From a checkpoint of a small transformer trained on Wikipedia.
Size: width 384, 3 heads of 128.
Architecture: LayerNorm before each block, learned and rotary positions, normalized queries and keys.
Training: a variant of Adam for these matrices, 372M tokens, 5680 steps.
Each number is 500 + 50 x the weight over the matrix's rms, rounded and kept within 0 to 999. Layers, rows and columns count from 0. Numbers have three digits each.

# layer 8 attention query, 384x384, rms 0.0389, rows 0-127, columns 240-287
394492470488704540437476426506456429537443469556489449488443554546512520573487600473432434392427491492664637528522633577615566437527540526534533
595525537466401480509542471516568522498547489499418539503525448564489446417504464512593489505605532552441423565497410474419433607496480431443460
483490592571419572491596439557520428575549634513532561529537505506384459557436448502498570446676605595393402495473445437454480573480502497362468
465488499476534549508468516456468533571532429484524503485401470417508609550583512491441518432390487521442529473518557547536573447478521542602522
474518541554473650453559497522481490482534536523482564464503603513525529574414535422469477483460512559517513563449548436579546381449541459507390
411580503416415471468576517551372566451544525547498529406629418413496481476551452596551516465564533580448515456600528493423471449482404423426515
498529517520476500518533453553507502568561568525622530505454422538418521550462477458513555459575554551437457392515540450422483564454461518388495
564602601441402534503481448457533498517562462465485605509414508478526523590550551418507582426632543542367527547581445396556515425474491423490480
505501555488493537492547570536478542528603525478528485519507536407525458530507444453515463442437461467437467501463522575499519438480493546511480
513439532461592476512519533495561612437538508477544522511506496366511542564483560488484512503416466484428400506541515553404498428474486416580482
513509494537451473504484552425484439456498552441536509517456555478508504484481518405538507345479449467545540570547520545515521430447486554523472
549533482514482531544515488457376474465441506476447556475481507589581484424478417492514509478479495530448506525567464479501578469505576488448507
524516423509509549555565523526597545523494636513507517501553523527482403496524419523627541519568519490393482427424409513428344523467419498395436
644476548517497398500530493458554468500380599414509464503537480625492524418524468536495512482496490542522506522474478562497560528489492524450436
523531603501497413510549575550422464515559489528441475502472422465423548469497445513551523411544470501463538486543521461526474474470412499462468
451516557507537515523483486485572597513543520438548472539443528552422466546521530449572574549516514472461430519474504415495513471469491422485467
520497517488482507508461413502459429515513481490457531496546506493541458573430574510479475550513553526538515496467515472584487506503462525507478
581509413552518501529529522518530534529505476476479522428552402534523547457532524504474518520510484501477536515537430520401578483470492456579553
495472424552594461551416459471460527519482548484456430524487457443502450500481489528537442529434498421586471553490516566462532499536494507521606
523509465535468533439456506427425517448496437531425461491451586534523534473497456414515427448516467510544543552596478510569489470522468578457525
590526543536476496589456457424499553433521534400410516482484443520549510492521475445547518503553500455518457585613436439511518484490456407472499
435502522442554473444524523575551442540568521452491456464524503499467487562517512533447517500443548540428543503432559548483468556509521437554474
636424537577550544628479470464614491461470590447529511515447433497433486557498492415421604483581480501501468539469514428516521500470517441464537
437536415499577452467479512489414468545463542503531433461551472518529552447499487582449487480421485447559512488450573573492509446511503529534531
443504466499493481465468538519522508548475510489466517561487514560523451516481464438507531521440521428503457449538533481517467533590522490507413
361514391554591546380502537472513553518507416553438471448554501489564554450534499598538411438522531428472490398478554579376490413530535490439560
508464499466480467498479548479523556548435555462532500516522549598478429519521456500571604581472529459487500520461436389621618420508466559427496
478477454470540497448501550501521506564500552571521479484508436428471502565497487444426543473430484465424502420421526527423456535490550437585431
445487473493418488398524538424517531556471458572484556487441488481457587470514445571462429413603545511418454501480539499433603455444519516472489
529481419522544544524430505486395470435508527473479449502544558483515466426474481480521530536468496468484477511462456526510540570572531563529462
556505433498409520407470548450540424462571476560413480536479503397479454440465477468501514498567485513444487503462495507517486542526530488554472
502539480525543509516474475507472461510447508420475507455539493535473490496568544535548489493522507541568562462501527548488513564497464545478526
526518543472414434525510488516512565517548503490502574529477447509466415497462534503514582583563534567447428457497461411516463550493506367479482
511497513461362520522536555507481431501459531514474543486534491442550544454567498575438469528454496544474561617437495527539573465425489552554448
618489579510549424583476460512578451514407589448576457526471502523437451581466481428521586533481473537580499481466467435587495512502475541509538
518488559521337455530483563481456537528458470484517499540552527420495472439521462552543487574513516494509395606423482521484482507463462502435495
538520520457451405513444445473549478481477550434446488518523533455519568563545453534577478510481480494490539499547493507553499527511533590480525
458539478497548499520511482499421493447509473482526447487587518557607515439449516531512448518378462450575554482445453516487536531548504548562441
484484464525469480395452535488475511512529525487501468522506550526466638448483545474469505371464481451549580530423477471523538444456523630578566
482542477542465529449503510536482447498484478489426483463580513491593426507538473406460456517425576561507536553460467516488488580540487546527563
410560410537545519519547466567476461569433485502541478542500451596474492399490574562597508482439549521498493462498620502536518471540513554485561
492439480457459500478466511561489522568585435585450539514498471504470488498419507467444467509498527528455513504533475541463504489559494447542468
549581575526502457539568468548513456494577587487461551511458404493441495465432542391558536522521560504393479412514512471488458479538495442463512
413506446540494581541510501558562430563473581510548497520511572501466490571493477458424548612522616512434450428509515503472543548506526584533550
463477511442537390465527415569435482483437524521450463516485511547506529447489565578453549363427464574545571577498524503527600427456494461551492
459376448539537365532388537447576506484353463454426436510496554445546465453500395493513471569395446424526491458464533594455544528509517568549586
564486515451509501481518472475551564485446559549546483530487517540448538390471544547465570496588484500436431465460508461465530509475495545580532
420532465586527426441478490581477378555432533495461423529513628571469376496520530559473585448496485500608579515430553499528466533432475571495546
491580544534461544394524521494439458554601489525523560519458495463452427641493526572411550483580495506479546476518547396524510479499482435404499
543527502451414596516568472571545529473521494452556555490468480501436530535508517506500536492527556578419460486526479496457496537522527492514517
539412530454404467545525451528437556533454525518531555511467421449450592460404542547498484495574499524513487485432457474484514447507491516519424
478458602513476541464571522448488473564557466383490482462493497468467545515550465564482378505563511544571495508592496421525468550504435489478436
434450453452508522435475533490531481526505506480440461440559429510543501502573458549498423503527565482619467462483447492526501566484458496477494
528429486494600433505506467412623506545489581489587490511453494492468602486436486444508550480509435456477479375586574485455552491506412527514412
384513451486551465415507561464487479513489437456533449456553546538556570459541504572529432497379521485625561476478540534538558463512480579510498
520524512539459434461562560485470512446595523463387455477546550471549407479508453510550464488551436514494471514496497454478472372446418403394449
428537485521555480473569516544515527458529442496496472464507534487530542641599428622515515427478521570483492554550514517514554455485565477424496
625450521514457536608450478385646540485545474455488575540414497437557500493470508386568475535576507498342391579554420487425477554535570471546483
475560542512490517523571540533540490472572552444471488456519507503519477558564425505528486455467511506531507530552458471562520466460490451446434
476506504590532506470500451489536395526575437539533534479429535488458463571444449452458530452637539539415497448505529409496530520465467480442494
411474451419455435463457539506447420545470477523471483521583474485524499455536534558496452538429552461574535462460511586509422567493490540575508
538613487493446476427467560550473446596540448426512459548473423630539462384465613557460595494500445453581572481484546480536472587509450458604554
446571432504468393431480488554303459499484505551477413469556501531523444430503523577424575425406395534587633585495509502562537403429371404523451
573526513542475516501557470555551530475566500486463511470560562559521415574575474491511486546547511550492478596533445472479471529466468411381504
540499575508361411533519459619483478520524520483505542539540416521428391520487488446583568522620503619418420517461474429463463578463458456405514
507469456537582405605442565399563597526481497393606409512499433534559594374394465543527493586428520348521478376475467541383530589543511597589452
488466485464491693441494556398633412518470470577460518469499546416569511603666470526396434400493508512570499574501477542570545538510608536546570
506407550543472460561556387540491580475540520494539554495445421533501647505395528465497554465563549575458414585442439379440552432404481436473443
621523511460340418493482509522505566430570475507470549452474407486555487479491441443571547586542491471374498563570419431435489509491491382488523
385498516617525568552529543567408414539541546519563479486513514429493538577471413551407581424519549570499456444413486425528513462445545634434512
476380447506537623534522406537628665496469705502484411496570449577411577556414379470451495425473529554524380498530384503443471619478524596437459
588577567455360568488508466508466469447515497549464589454562427570476455452473437514507500507587560549453541527553430422509532581491452445456520
536494496517522443573477418454424610541458585446450490496515524569498541544524497477546570480500523445459543539442409474484534451503475523574471
494511540435486519466439454511484536559453476421537554493462573602501488471565505529514576466525491508456481572571445470507528519537527461485565
419474519478571481448450540497475488556419529510496424499486561437505529468534477551418418466413511445573493519457600577566512464511575559526528
481525510534504483466514494498464422484508533541456514474530538445468516517496500525451378516527556482558613470494506595497449549522524499398498
422406564466639420509412424471570554404534466419429490464515499489591544517426593491444477524510451496551499559448478528448380472448522337557489
464509507474495446496476505516468422461545505594414480495510522379527504539534511574462404426473488502503527449512579567493413457497562519558494
538573550564479590573440469497542512507472526474507513482523474508518484506466506428579537480587465458490435395533494433582503488501471505526466
500494426523450626555489501538465589464410493459479537516505470625459462362525429484518583585509476407485514493563443380548589474496509484489599
484493471492523504479499489423508476560460567558500508517466555491534503553553541553509523524497526456497478444425523486431457492502488452574497
483521571494488463383557496549518495559571399520539486501470453495528583540496551603462502434431532567457478553402533524414523505489524455545490
552504557491474540561571466526500578511568544546517504481483361498489531515454537437486570457566519535462500552424422450469573479436480444573470
529485475495446511413453465487369428429483422529481488474574513451543497463509541569517468444570424567563531544543470481506519449493448546525543
507454497468507548533524485539459503478455563516580433480578506463547580488548535616458521500454472581556483512431486516463459488462523546556510
476541515492490402525451505447561504510548545485441493575460492407515498536462457488483509546491558436485469481508488528466465553542510504569419
468503486455565501473567483653342560502457459530534468477573543563509557431521574554474404548365473528552506527394568573462488433512537501575542
572516571495434480496550463565500515562529449565582537518488452550474535492493492550488466572572528551458404487431515478465452567497516472455464
532500494482478511586498471493430525476410497443459539480531517577455464436567483504643449529544446517584549559639426475568567398471440492393537
448556540446431509426533510446534499473532396514484538478514526463553581547525475540544505395508444485476502470578547497488532508456538504550454
555561489526517527464501519469486474434529482382471423486557570501580615438574484533483461493479512544507499513506543488465521506528556565561521
470508482491498469489488506559516596584560489486475548567517449498502464535472501450474547500458538462479455467490503450475490535576504442447435
501442581492457483512557606540517549514568468419525483474475433526438466517445473458542433511544499484483480539532442456469571414446483449360491
539500496567580611484494484474626488550538521553573551519498548501451522589443463432452466523691508480455410372452507472427483567575542565405473
512435481520510394458411493383450571524461398473537419506500549503526521509480450563426436525435448458625481653484408548530599525530458516502463
520509501475420521535531418552538460558554523519497547555485457476479542497535530471418501471520504611477551533455538505463493537514488454479495
578517562574414489580503454564503539513439444512499521548518489478488481429540530490588522552530483540494396575485452472477553560555493496437511
458655469408525375427429539416398466421505493463433453450542470569588423398517500541569522464440425400551638482648549512470442460443350322555479
548517490427518613480498492552455574485518468477475506418537527588508544554540534470410455539562546542500590608484409528499498491515520463496519
475492485445521494467428494481427523409479514495495434452583513475513557511533506546438479500503468470578580456454473494485498518487487456534500
545494504553493518546500442430468392466455572470493480475497525439516568414565482495510475528500488509554537538505516518565515478464466564558552
418503511500593529458471487443489448505569491587454539469505492471478525511492481453454407463526533458569522380534517528528476553528540542535515
539571502478493561398522563397442541518518502501439486508548449475545509472499471532437506506525416471495518573579515495482545488539427425561387
586413514527559485555511510445593524571560533495574556517434436422385604553388474412486517538614466468411423314530527429471542453532448543475428
335466474452545391520429497539536416527305487524427440497513641560491386466598477515556528492382486469612621551457532607513477556465484571520598
549440562514471462529440436537510584574560534467520592626527480522424437584454509457466523530532484557417486511503482387450475510548516433396461
491402477431474548492491435508450529579469514542569541519481490513446536535410543577441456536595528509522536466495482498487485531545445488482414
435582506458461476573503491541490519494430521497542548564500487426539504474471542477534609527423505504489576392372595520514521450494497544536494
529475562532417511523555501509471420442452441454587497487502537488510509470490466451508510517533481561505492469464519413556424523530447557524420
399552441495607489446445576413542460509434420491473476475494577543516460421539444572524465494460527416497507479557557577459505576497538538463547
446580481516410553523483477587428499453531468508521494467581505501546402525531540504488559561496503564558492573501440535497421573509400465507497
523576553416498444549409610469487506483491567440496452476499459492493456490506467480537516596432528374531558295494446488547447489540468540545549
416572492497599502421510625442369511454474441522488449432587510483519449429519443589495478537416476432587564468488528521507524461500446482512463
620498563486418498574524431526550537530510666451532545554493443491408560510459512493553557505614530534407429468477423460511502441528502510527449
388543503512551527477471487514525429515413496458546480522488572527472453542537495572551519529409507469545517477461538514549522440547560613512597
616462501538468533529522434596504510525536581561485506506494435499435508515526546449437531477586498551507489516440502475549498518497477504488534
452483467468478540424523538475420529524577497422418439467562466516525519504583420559529447447521517464507544543560505480510514534481469522406456
442516433407581434482463528487473548479450596477524441498539469521512560486566554482582527482359462422528597380591543536499501447532491508615564
473538583534566399498556475507608429498508538455594510518462485433499488612474487532522606519516497496514424417585610471464544481488484521490516
457447506468521500436520541495496467544476559489494478472475512448501502450512470549430449562500538486569444482531464481552495461479461518540440
471580466521539407471443521464399474604507512569510509492489338432400522509509441537531509435535479463510549316611520456476539490542360490493558
500457523500477538556481418552488463519487498488583540527475545433503488538456515425475450506449558559464502608426454557485455532481594534556544
598537609469499477549513442523553467448528546517526558522405528496463494601446610374506591446507475550486578508552520442515470406466473443580477
559466510445476472557537520510538557470504601470560491455529470450489493548504377452523508587523489486410446417549416476461464487493429438464424
377616445545508443417513563478351421563595356527492481467571373500535461366539470630527500506555517476534487426481599474426554552460412432414559
535453536621559543520487449501613430464596432465515514464460582511547374616492478399462481570507538525559460574433468445545509543514567492406515
430513476476491498441503516485476420507558480496479455447555516484532542508537458518483408464441534458548501462500501510553500487543493508507462
378546417532524578439516501667424459465465575530397488462544618521485321589644485522532437487399545559548594614513494601547444507459568539424675
# layer 8 attention key, 384x384, rms 0.0278, rows 0-127, columns 240-287
506447542517526482538487506489518511531514524511523494511487452523588448486487485529507454508495533463529459502539542519539510498488516481525482
511521488525472528463477501521501498502509522471534494491480525505463543535497516514460507467534513511542492492504525529487551498465497519521493
470506527555572530503518470501516457450534593521502511487463512531451518453534545547533518481478520460525508509521459522521484507562509479495518
501475521505503487542508519470469525528553483539504458525482423495482449474521489523442468494548524497518563456500556478557547510518477488529463
480476547516528473501519514497520525486503503530483479474489467513487487514511487551485494540522508513551491523510471552497517519535539502487492
479492523488485533498495523499488506514492531503520527497503501523489516531495510480511540498490544501531518554525521466484506480510490477481494
495513491445503502478519552529521479502500500528542487528526551459494497544528497484480492534532467494488452475454503461527480503506527564456527
540447486507535534467519554478511488502497473453529459507471539516493495607465493448481499489514541482489491514470530514470486459509505565528498
494491496519537479515529470560533495453503429577467462500524420467486486468497534623431475572509456511494476457489469494515523537527494472470402
478531564477454479543448496454495507513480488535426415515509437520516438537512474516457430522531474462479564496507457477469496503478553500462478
525482514497570516546473524485547543576519514523574513498501548526587481532468469523398487531493427477466477446505493470495528506492509490516462
499510500533542514498485519528503499547495493478574513506462549456490505535508503431553547519486435513488448511500524450496516461548460554496531
511513454493467437507528511525509495546452475488496473491524478510525501438450494494464483520431465513464503491459473532470417534516534473493510
491481499498516517515477497513494550504477499547490504455540537514561520493479547511515497507536428524497457492475467490502521474544488469552567
558486456541537483503522492483519547470503503557506507441489525485464538526502511515444544497450472532522496441505499564604522510485466477531484
537500470546521542429537527527517530466508486458526481497464522496498523566514466480507513504528545569499468498510502462483472490535496582484485
473501520485487520535526483511486560458493487475476504527501475528498499476493486513511489478545524418519483547511472525520419550494492476417466
487562543456473453514468567533511526486491532498528418562518445484520439497535474502501509446570488448447520528484460520485487492508497503426519
481444556417506526527511542482508507529498524432537456492534528491544450459501455438468516437439517425491513530456475485525522507460560502482481
475528491472521520513506474496527522456506538514536556503441530485517519489520479515500520508507440505534453507480473463491510499474529480507460
507498518488520532514520491480505492519478487442536490536500450489562513484449529475472475512510495505477505491482474489481513491472443460509562
541463517464506553495461494474470495554458505534468500433526468575481514551479546525524505487500530513540507506581481547489514503469489461461563
510519488476526510506477538466508480508486487461493469496490494481540498524488535482532508467528511472489492530466457468430526488508520516500561
554464526471490488518464512451473466470448499521476459511549508502511443502474472501522473511512519450476541538511512501523524518505481504493515
486442456593498493515464442494529501582483519418552530537485592454484535454564472474516487506579448484482482475457522433496492489525513558529511
540503508483466539489503467530487470477473519521508513499541540479515495480500501494477495501459512457463480512476466494496499519448501493455504
457527467556558507410490518485524505430478483511528477520435526503438532604514558430534492520485475544494480466561517541434470508484471502490539
517505470523505531513488528491494437494494531557483440455510495556503487511506479520491489515453491486528503515492452531503520518544501516501531
554487462495489559432465519545498525522474484449510483502491538452491475501496477453483493472455543499432507537442508457526509477478494525517533
536518505502533518512435530409563472535488498528528500482492552533496490544480447466496499474525479435519527529508519477493526456540523496566514
476463496469545490466509534490511537493515552453556473496502507454510508460508444510531514496450515523508463490502547448577495457524557524503481
461476487533536522547497444509530480483472511530541514498517490494511518516468503476511480489469487479490473499499494528446537500534508494501516
468482470539544495518476542514516508511484466448547502507503542462476529526547524475547565488525477529514497509517546500481488486548515556507512
550483483481523479490452479478519496549469511508492489506524508490515493510524457482496482479473508492539486527511502518530485501477513516490512
471501554500483483502479506482490502503485506522511449520505491521494476529496523482522474485555477500544504490510523511528563476501493503499507
508475476466453515495487474456467527554470453428500481509510454437501519473480490469497512507528469512476520503531517486491539493473496477488502
460481502530455435493539477514503497487495547539530460546504460504411480475522460467502488488534551514474512450545529564524502513432520484520500
509547509538435474503522468466487511483478421538472502488529465487539513498545479481517483504516507500470517465569525465520491519494487488545451
503501470535519476453554490527470509476516502565506491491523473499550527489443467503527515544505522522487520477446487489466474541498495531522496
479483503520470468497526484520509494506486489554512523506522520451513518466519430554500513501525548525506509492517474497503452532498502488481552
462490485480484469494540450505479519524502496490514485493496453490523531467521497536490519494516530529505534497490489482504445521490477500500493
554451493579515518506511399530536543542509465400506604533464554508449530535537514411500483480573443537506458514494571427474481528599474503529434
475497548436520529523526486473479461529530543482456481496545534475522502457535420518475490515433485454529515490523479466554488503463517500465525
555579552521492560514508432472553525475495467453501447530557541506540453488539483423421478524527562443404462534504404525492518456525455490506554
473535570550534525511539564544514477497533525489528517555467493490449462529538490532464474524507432506484511488490519522488514482486500523476449
487488569528527516512495498529530483472522509535543472484465472521517480480492547501489495446524504481508490558508516519484522481537510479534505
486512534491496421515460559491491510513492486494525431533494525536545459499526513522484544494551508508481483434450516514443498430492548511505478
519455520492488518485485440432491477495504476506493511524492473531452475530505529540496485467522547516499544487550499526495515527470494499487469
529495491535535490526477472491518445513498511458487570475429471521503466489470539542495511488438488513494519486493463487461433533498544499458429
531551487478544477522513536551497503471494506497508486525489454493513494498514474537472507463478462481497532499461461524480468518517539481462501
476533468535478497470539471539499517494539500482499505486526503498487515439561511464507538473469527488441452502485507482518483498487509489534470
535470460470478560503559468427478493539474462467485455499555528548510500502393430491460413545503517413487516551516452424499510528503505463441494
506481520532533568497499510488495480427509535486544426495468537459565511529493521442453442444531528454508534550459550450587522499533468454404548
534501473490450457528471490490510518476471442501503482549489467495487440524499537512511476454499492515452474469511497517491494482500494489488472
534436477550486505504483524482533488434478461455490380485546529465522506528501439488496477491562509483501500496506547502530530488551461536480520
479495500506546504498508538500470441463474514501489475521510499501477513498476435481470496534491502483524511502498503494492486488493526478482523
551497494459509483474511533528540415580469526457512497544566523497434548467490436456521513460488493537515490524527512594483526501464518532528540
539459498538497503485473512500488497422509473521431490513503455468480474531497533551521513517523481561511535538491508484523529473501530511519535
549457515491498519530492511450545496463487434466455408496517522510504553539527429428454480490490484514542472497560564538531556513531453447506550
519536548480487523460503493552539465512502575520523552506510508514525493495476529534519503520436537502482507485510426533468523522491516445495478
503533474485561522505462408488483503503499477500508451481542519486521518511512472454501515505485506500514531464508504486475538445536478465447468
489475460522515471502463530517517489509519513528478536480519580534480518522488509471568519494472495476483486484528528522497470486520524524540503
503496514504492482529476542492497532506510494492509503510489492523503460488468510515487483485519498491481461481505505497488484504543491517482457
492490496497493490532477456479506488509488490471506496525508447478541503477450489531495476511533526540503469494546489513478503485495484496479517
487500477502519476499464467510491490505497500496502497505521516501496490493503465479511494482469493480500525516489459525483483496472509491521520
485507493468472520456521489502497515475499457492448490494509483474499495507497493521512480508519551569491491523514476451519524501499458518487541
461519468473555512508543501491484477535516519488503467458526481533496554424557508548464503469467482484504485489502475507549521521531534485502511
471489503484489477494498516556531511536493517459549470529507469473534506467510463426478513479503520528467492467541513514505485521505490533495483
531507462525461519490479492521483487456524487493491494496492505496480524555494524483500493523491527537535457504476507540535501515483463510513511
533490517500512441508500539495488482523457510542519480520504413493488458492495491525457466492476492542477564453507469553503525509464532481522512
488511525510550507544535464499525506514535528513519557449451522525506502475505585498454549425473466480505499484509488493469511528492546457524482
487565451504532525454514532523505485491469522436582514490479513498529520537548475460503506520490467529508493502497505454451505475510481564468519
446515525468533494483496539517480499500516498510500506465518567483490510500507477515554496545516486442572463533515491515494500526457506532537504
548459494545548548493494483515511465549510538469526531486476527514494493516491533524493554464488431509465500487510478486457550444520544515506505
512486523516477502535470465468534557466479458603457532481464455525496454469500544514523447502510487468512517510507460559525513529524490460513496
497516533457462498521461509475462487541492468517445462500517481488516473511508447479510452549492451477537552490460501462507475528472526459446512
565527513516541512534509504442483471536439551415574452510501480504552462526472547443525490474503488441513508504542496529472539473481495477455514
474452514503495494552547490493491508554475505510498456479499480510509508476475481505491503546507566499507560504523455486489547484522537503532515
527536472441469463511537504490504529543472507498582544487545542515503493487475465489519530529576509499519504461533488470535470497513438535524534
509517495556555542481430467558556474488483480487506501493447527467508482544538519414516474475527448515460458511450504506485471453556490512508531
498555517450467497472540534497479516568507487453501452533513497495487458537525479379482471491490592480504593490508498486488477477466523528447533
525514497506502517487500531581545464479490525550467497476509531511480459543503548532479535522456463554512477502496453514448583498492501489427512
506502474543517493525503525471497477416489505498448498526474542536439476498517505507580533433521563468545477529508502534513473502523460500565555
520489511507502492518505506477477490478577545486480469524497462526497506495448463526552474534493522459535526524477585477506520493540501517491485
517532536465488514533503470453493496498501467499463449496525465507535486510463500521454501508506555447479469519468453505496502474506475454486500
510506528467506552491537571550521454545477556437563532468467546498488475488537414446464505483464503460511535508445455508508474515454521546507486
488509522543515494507520455479468488479498485549490509532506466484483499476480541547489487511471456514518510507547470525457524528479524465458475
431525520551431503514531529542505507470523507485503512502511485505489536467513452548495524542546476536491483469513459487458507536532485518449491
469530559527513495522543448485463520441560511454499523526523545482482520438565520445476519483507485444507520528506500445519510511475450494497488
461500518539475490476544455538566529493506476567513572545458488496411505517470584530519461495496463604471478495509491542504485506541458599491439
492537515503508532492490519468514527443512532527520478501518460495463498504482455537500511503567504479497540525552519495459546520482483522511493
557462400530518467510476486528539531518438473439529503539462580469467502512593508403499536486567404522505448465476559481520455471563486555560544
512493503498505533499529506558468507464438526533492591493521500510533505526518522480509448524461447509571459515522437513442537528480473447477464
528446494500502492502525512521465476503478451536484503513482520508484480509458465521513494541525484525485483474449507480479526493509506559482507
447494536494534474503479503531530528517490527531499545511522504523509483534470472464481467532476472492466463495514518518474528496512478475485482
520505471528476465519531450508460532485575514509507570489498503472550484526548474512503517457482468498480456477520537498537467575469511480514512
486554529436409432492495503531490502507513433562505534537547471450447491529479546523502542496561490543462532504515536468431540481424497490494544
516491498499469518536529508483504478511474514454548542486530555496510519478471499487510502502490551430491489494490485525514502511503460441517512
568530513443541528491439543489461488468501493532487504485528532524555492502505490516509521476543467425538486503476467519487480494473481454504545
493524485481499479518501497513488526514494512561514532497495501558518498497475535520553506493509515481507468470453444499465515518514498536528499
507505594489475531546542508475451508440550503548469448490527484520535456521473460537471488508450580434483544522481449479498505519448484426497465
473534516480506530523518528519501491472522481509505510503508542493525512504503463499526509537496529451509498488471494483487477487546502502483486
529495494470483476510512512506463474508489520494508522516509495492513494519490466479484466546484526494507496506489530509533481527434473505493506
454519482524533485512480492541510527482540533512521482482443456491533483473497506496501496495475469484521511527522514535501507560510551466514505
533508500494449509484510481469445530489459463529489491505527492507497489539498533495488488505518537537509509494543506498520523511448446475511526
504518451503517458509461478497440480470414518503515524564548510544520471512548541545514524508492496527494490461544536524500457488435534503526549
498526472513515516500522498502504544499523510458494574499466479510506486473516535506486556457484501486459491524477479463488492490515491510487447
453514497488428466446452574561471453544517509550536517483443536488505506572568562515565564515477479562505514467486575535485487504467551548516452
459503484500531457480505453508518518536522500478500502514476451488541491459503460575479507494510457548491502462569501466493508519515537460431467
507504529469499540496500460528449478523495513495536479493496498503509520493497523503532490479472535451589518548519484490476514503478485458511517
490566516475477483504502553537510545467505489514448521499516537508463489523502467509467494526479522480457502480497463508461501506466470464502471
479480453499501501512488529486471544481487459510493481480500468511491494486478501478498518490501504466506473526497491487502473492541493493518533
511455498528502550495478520471503488516502495437523438491433446513517477489464481484501474468544528535535497521531524485513491466521470497496509
539527505528500505484456548499484524526489527476520466519520519466498480501500456495492516499514488453453486488503511505506542492508492502509487
493528486446467538464549541511499504530487485480529478494528545502495514516497486470508511536531543493500477493464496479511475496506460597565516
510469507501515467483461550528514487515534529516493442513487511519508484506458488482504519493520491519526513491485476521480499468526525567526504
527511476571579567481551370404477567494490451507447554468494480464433536479439472408470424459507470472520548602508454430460528516472484471544527
470512548523472485510464523479518507497479478520528466528490494482474467530480508512487471512563483476532519486525499510512544509478479500469527
477523562445473524532494536484507460569516517453504500491528513523441505542486523561536496528512483505524507533528424543519529527521540538459522
522505508487524579466518495411492486419537491445492367504481483510542440485557501434456472518497499429517513557463467483549457438509488463417519
475493435487515510468469467485481501531501486438488458496522489484496568499503510468541530528472524550489502508509515470482503489516509506502543
552512543483474523481468451493491502493506501530437524477542462493524486457556497571508514526468572499500551482505450519510467521465530472508491
545476502446460403519472528499441522518488477529496472546516484490496476533473525565467491526523489521533518447506528553489512551416475524486448
516538507513516517536504545470497520467490484468475454513496515499490492495530481500505467487513452491456525475496472497534516483501488457497536
499476484504561498492478466501545498524516500467512473514484517529483522488484497477510481450510523497519509510489501587510512509551529503520483
480534483492477504525491480469510493481488485528464461519507461476500491462478496499504454509508473507483480500496458543512501486523496470512533
495485554505544576469540460483532549535530484506490507477490580492501517493475450480476460532572524451517498559459487416466546494575436537474479
515480467493459496499443511531489488483502497535465427508532484474452534416496501530538527503513515514541496496546479513530468495529487469519566
# layer 8 attention value, 384x384, rms 0.0356, rows 0-12, columns 240-287
494537531495496459462511472505534500518523451491555490496540526480525488515510484512489480446479540485509518499523525474481401525500526488474438
487438464510470455474502522514469471487519518471529484533463516504493492460495539535477484544522491464516479494523525495474513546509460461454473
497487527498495497478479473541532486460466450557482495502533457499484476523467463505516514511493535515500493523507430499581516448498511474437472
505507448512501522469474540528494503469487441479519502491500486549491449555525513469525506506440458507517452475482520538501457488523484515486501
426502534490543478478454500470508445575507504454472468530503507455493464575494520506507481503495500488500468501509512540539515544483458502436510
494508502493449511490497467506543507502473483534466487471522523536531469525498500522481446459476522491493479526532463478551438500503478524535464
557492536466482463483542491506520513544559541512503484508523469450506503499486457527447521527538538475482506501519508468520553516474530448523420
487503530516477517485538507526464525509477512490483505491441573553513532485496496500499498502488517480475486478505498485501497500465488566551475
520453453515535485454514509510496430497487563468539520483502517506497432462487523524451476506517521494493532518421513492498511481519458537538518
512519530510531517474497499463476465471516489512548480509469481439535489500459506512530481499553463519558510523424491504507491459480488497490517
453476506533484529480505510520492510529530443534495489505497470528413543486525491498530439461532501486486525477480475493492545470494480495541479
439522517473486516527472530451513489509525427525472528498506515462481515574502523476492466528483444523486498555452465487461461480522407551551508
508465461515516485472485500517544481485478507503524512510530499524448519487488520488551546506483520511521505493504541503502538504502489441534451
# layer 8 attention output (transposed), 384x384, rms 0.0372, rows 0-12, columns 240-287
490534501505492532477527530543520510497487511521432530470519448508459473490508490425490487529504491474476513496469483546443549486454471501578508
467541515485519551468467471491537497490482483466518507547512570491467514502469539529469496452485481497479491546509496497414512511489543449529473
546503489484525499514565486536511495569560531483476553470501467493463481490516483473490533552532458480408517464487541505466523539502490495505525
552484503543520505481558521490526499506539542523478507558432482501519536473532449460487470519554517468482482506456464465557497516507520470486457
469523536484516437460459549536490530467527484470468540432498444457471524491545507504472487489508597481462519519536540482474451511467548527546415
516476494535484463493458509491500469484504488439476512521541502450498528501543490477513509518533525501495511508494492494476546477509502500475504
460483501476443540518415487461483509499465468465534477510525517503489508533452521501545570459477537541525501526547551522458561491558487544458594
497448539526491492443460518493509435451495515475476472479536467486506537543481487535479507526549528551513526510490493533527529485489474494443528
457532484507510471488502500482487494496523492519478500472494524527553503523499518493505475502418518501526489491512454491470489479503503519505533
482501517492498529543484463533508523489503535534444541473517491560492497478534499497498481535483489468468523514507476544506514483501479573552513
537524447522476457510527443506479516532509557472458496403549510476506489485472501467498501520507495522474533514485496503502483476512542462491513
512484519478496518496475512493494492471456507469525467484495506483517526491505523503472494492484495504502455477484507506511519460495513492471518
477493485486466543487437485504498524550476450479482510662480517506498486499488506505513521472487514522516449535508496547474526499538547500495534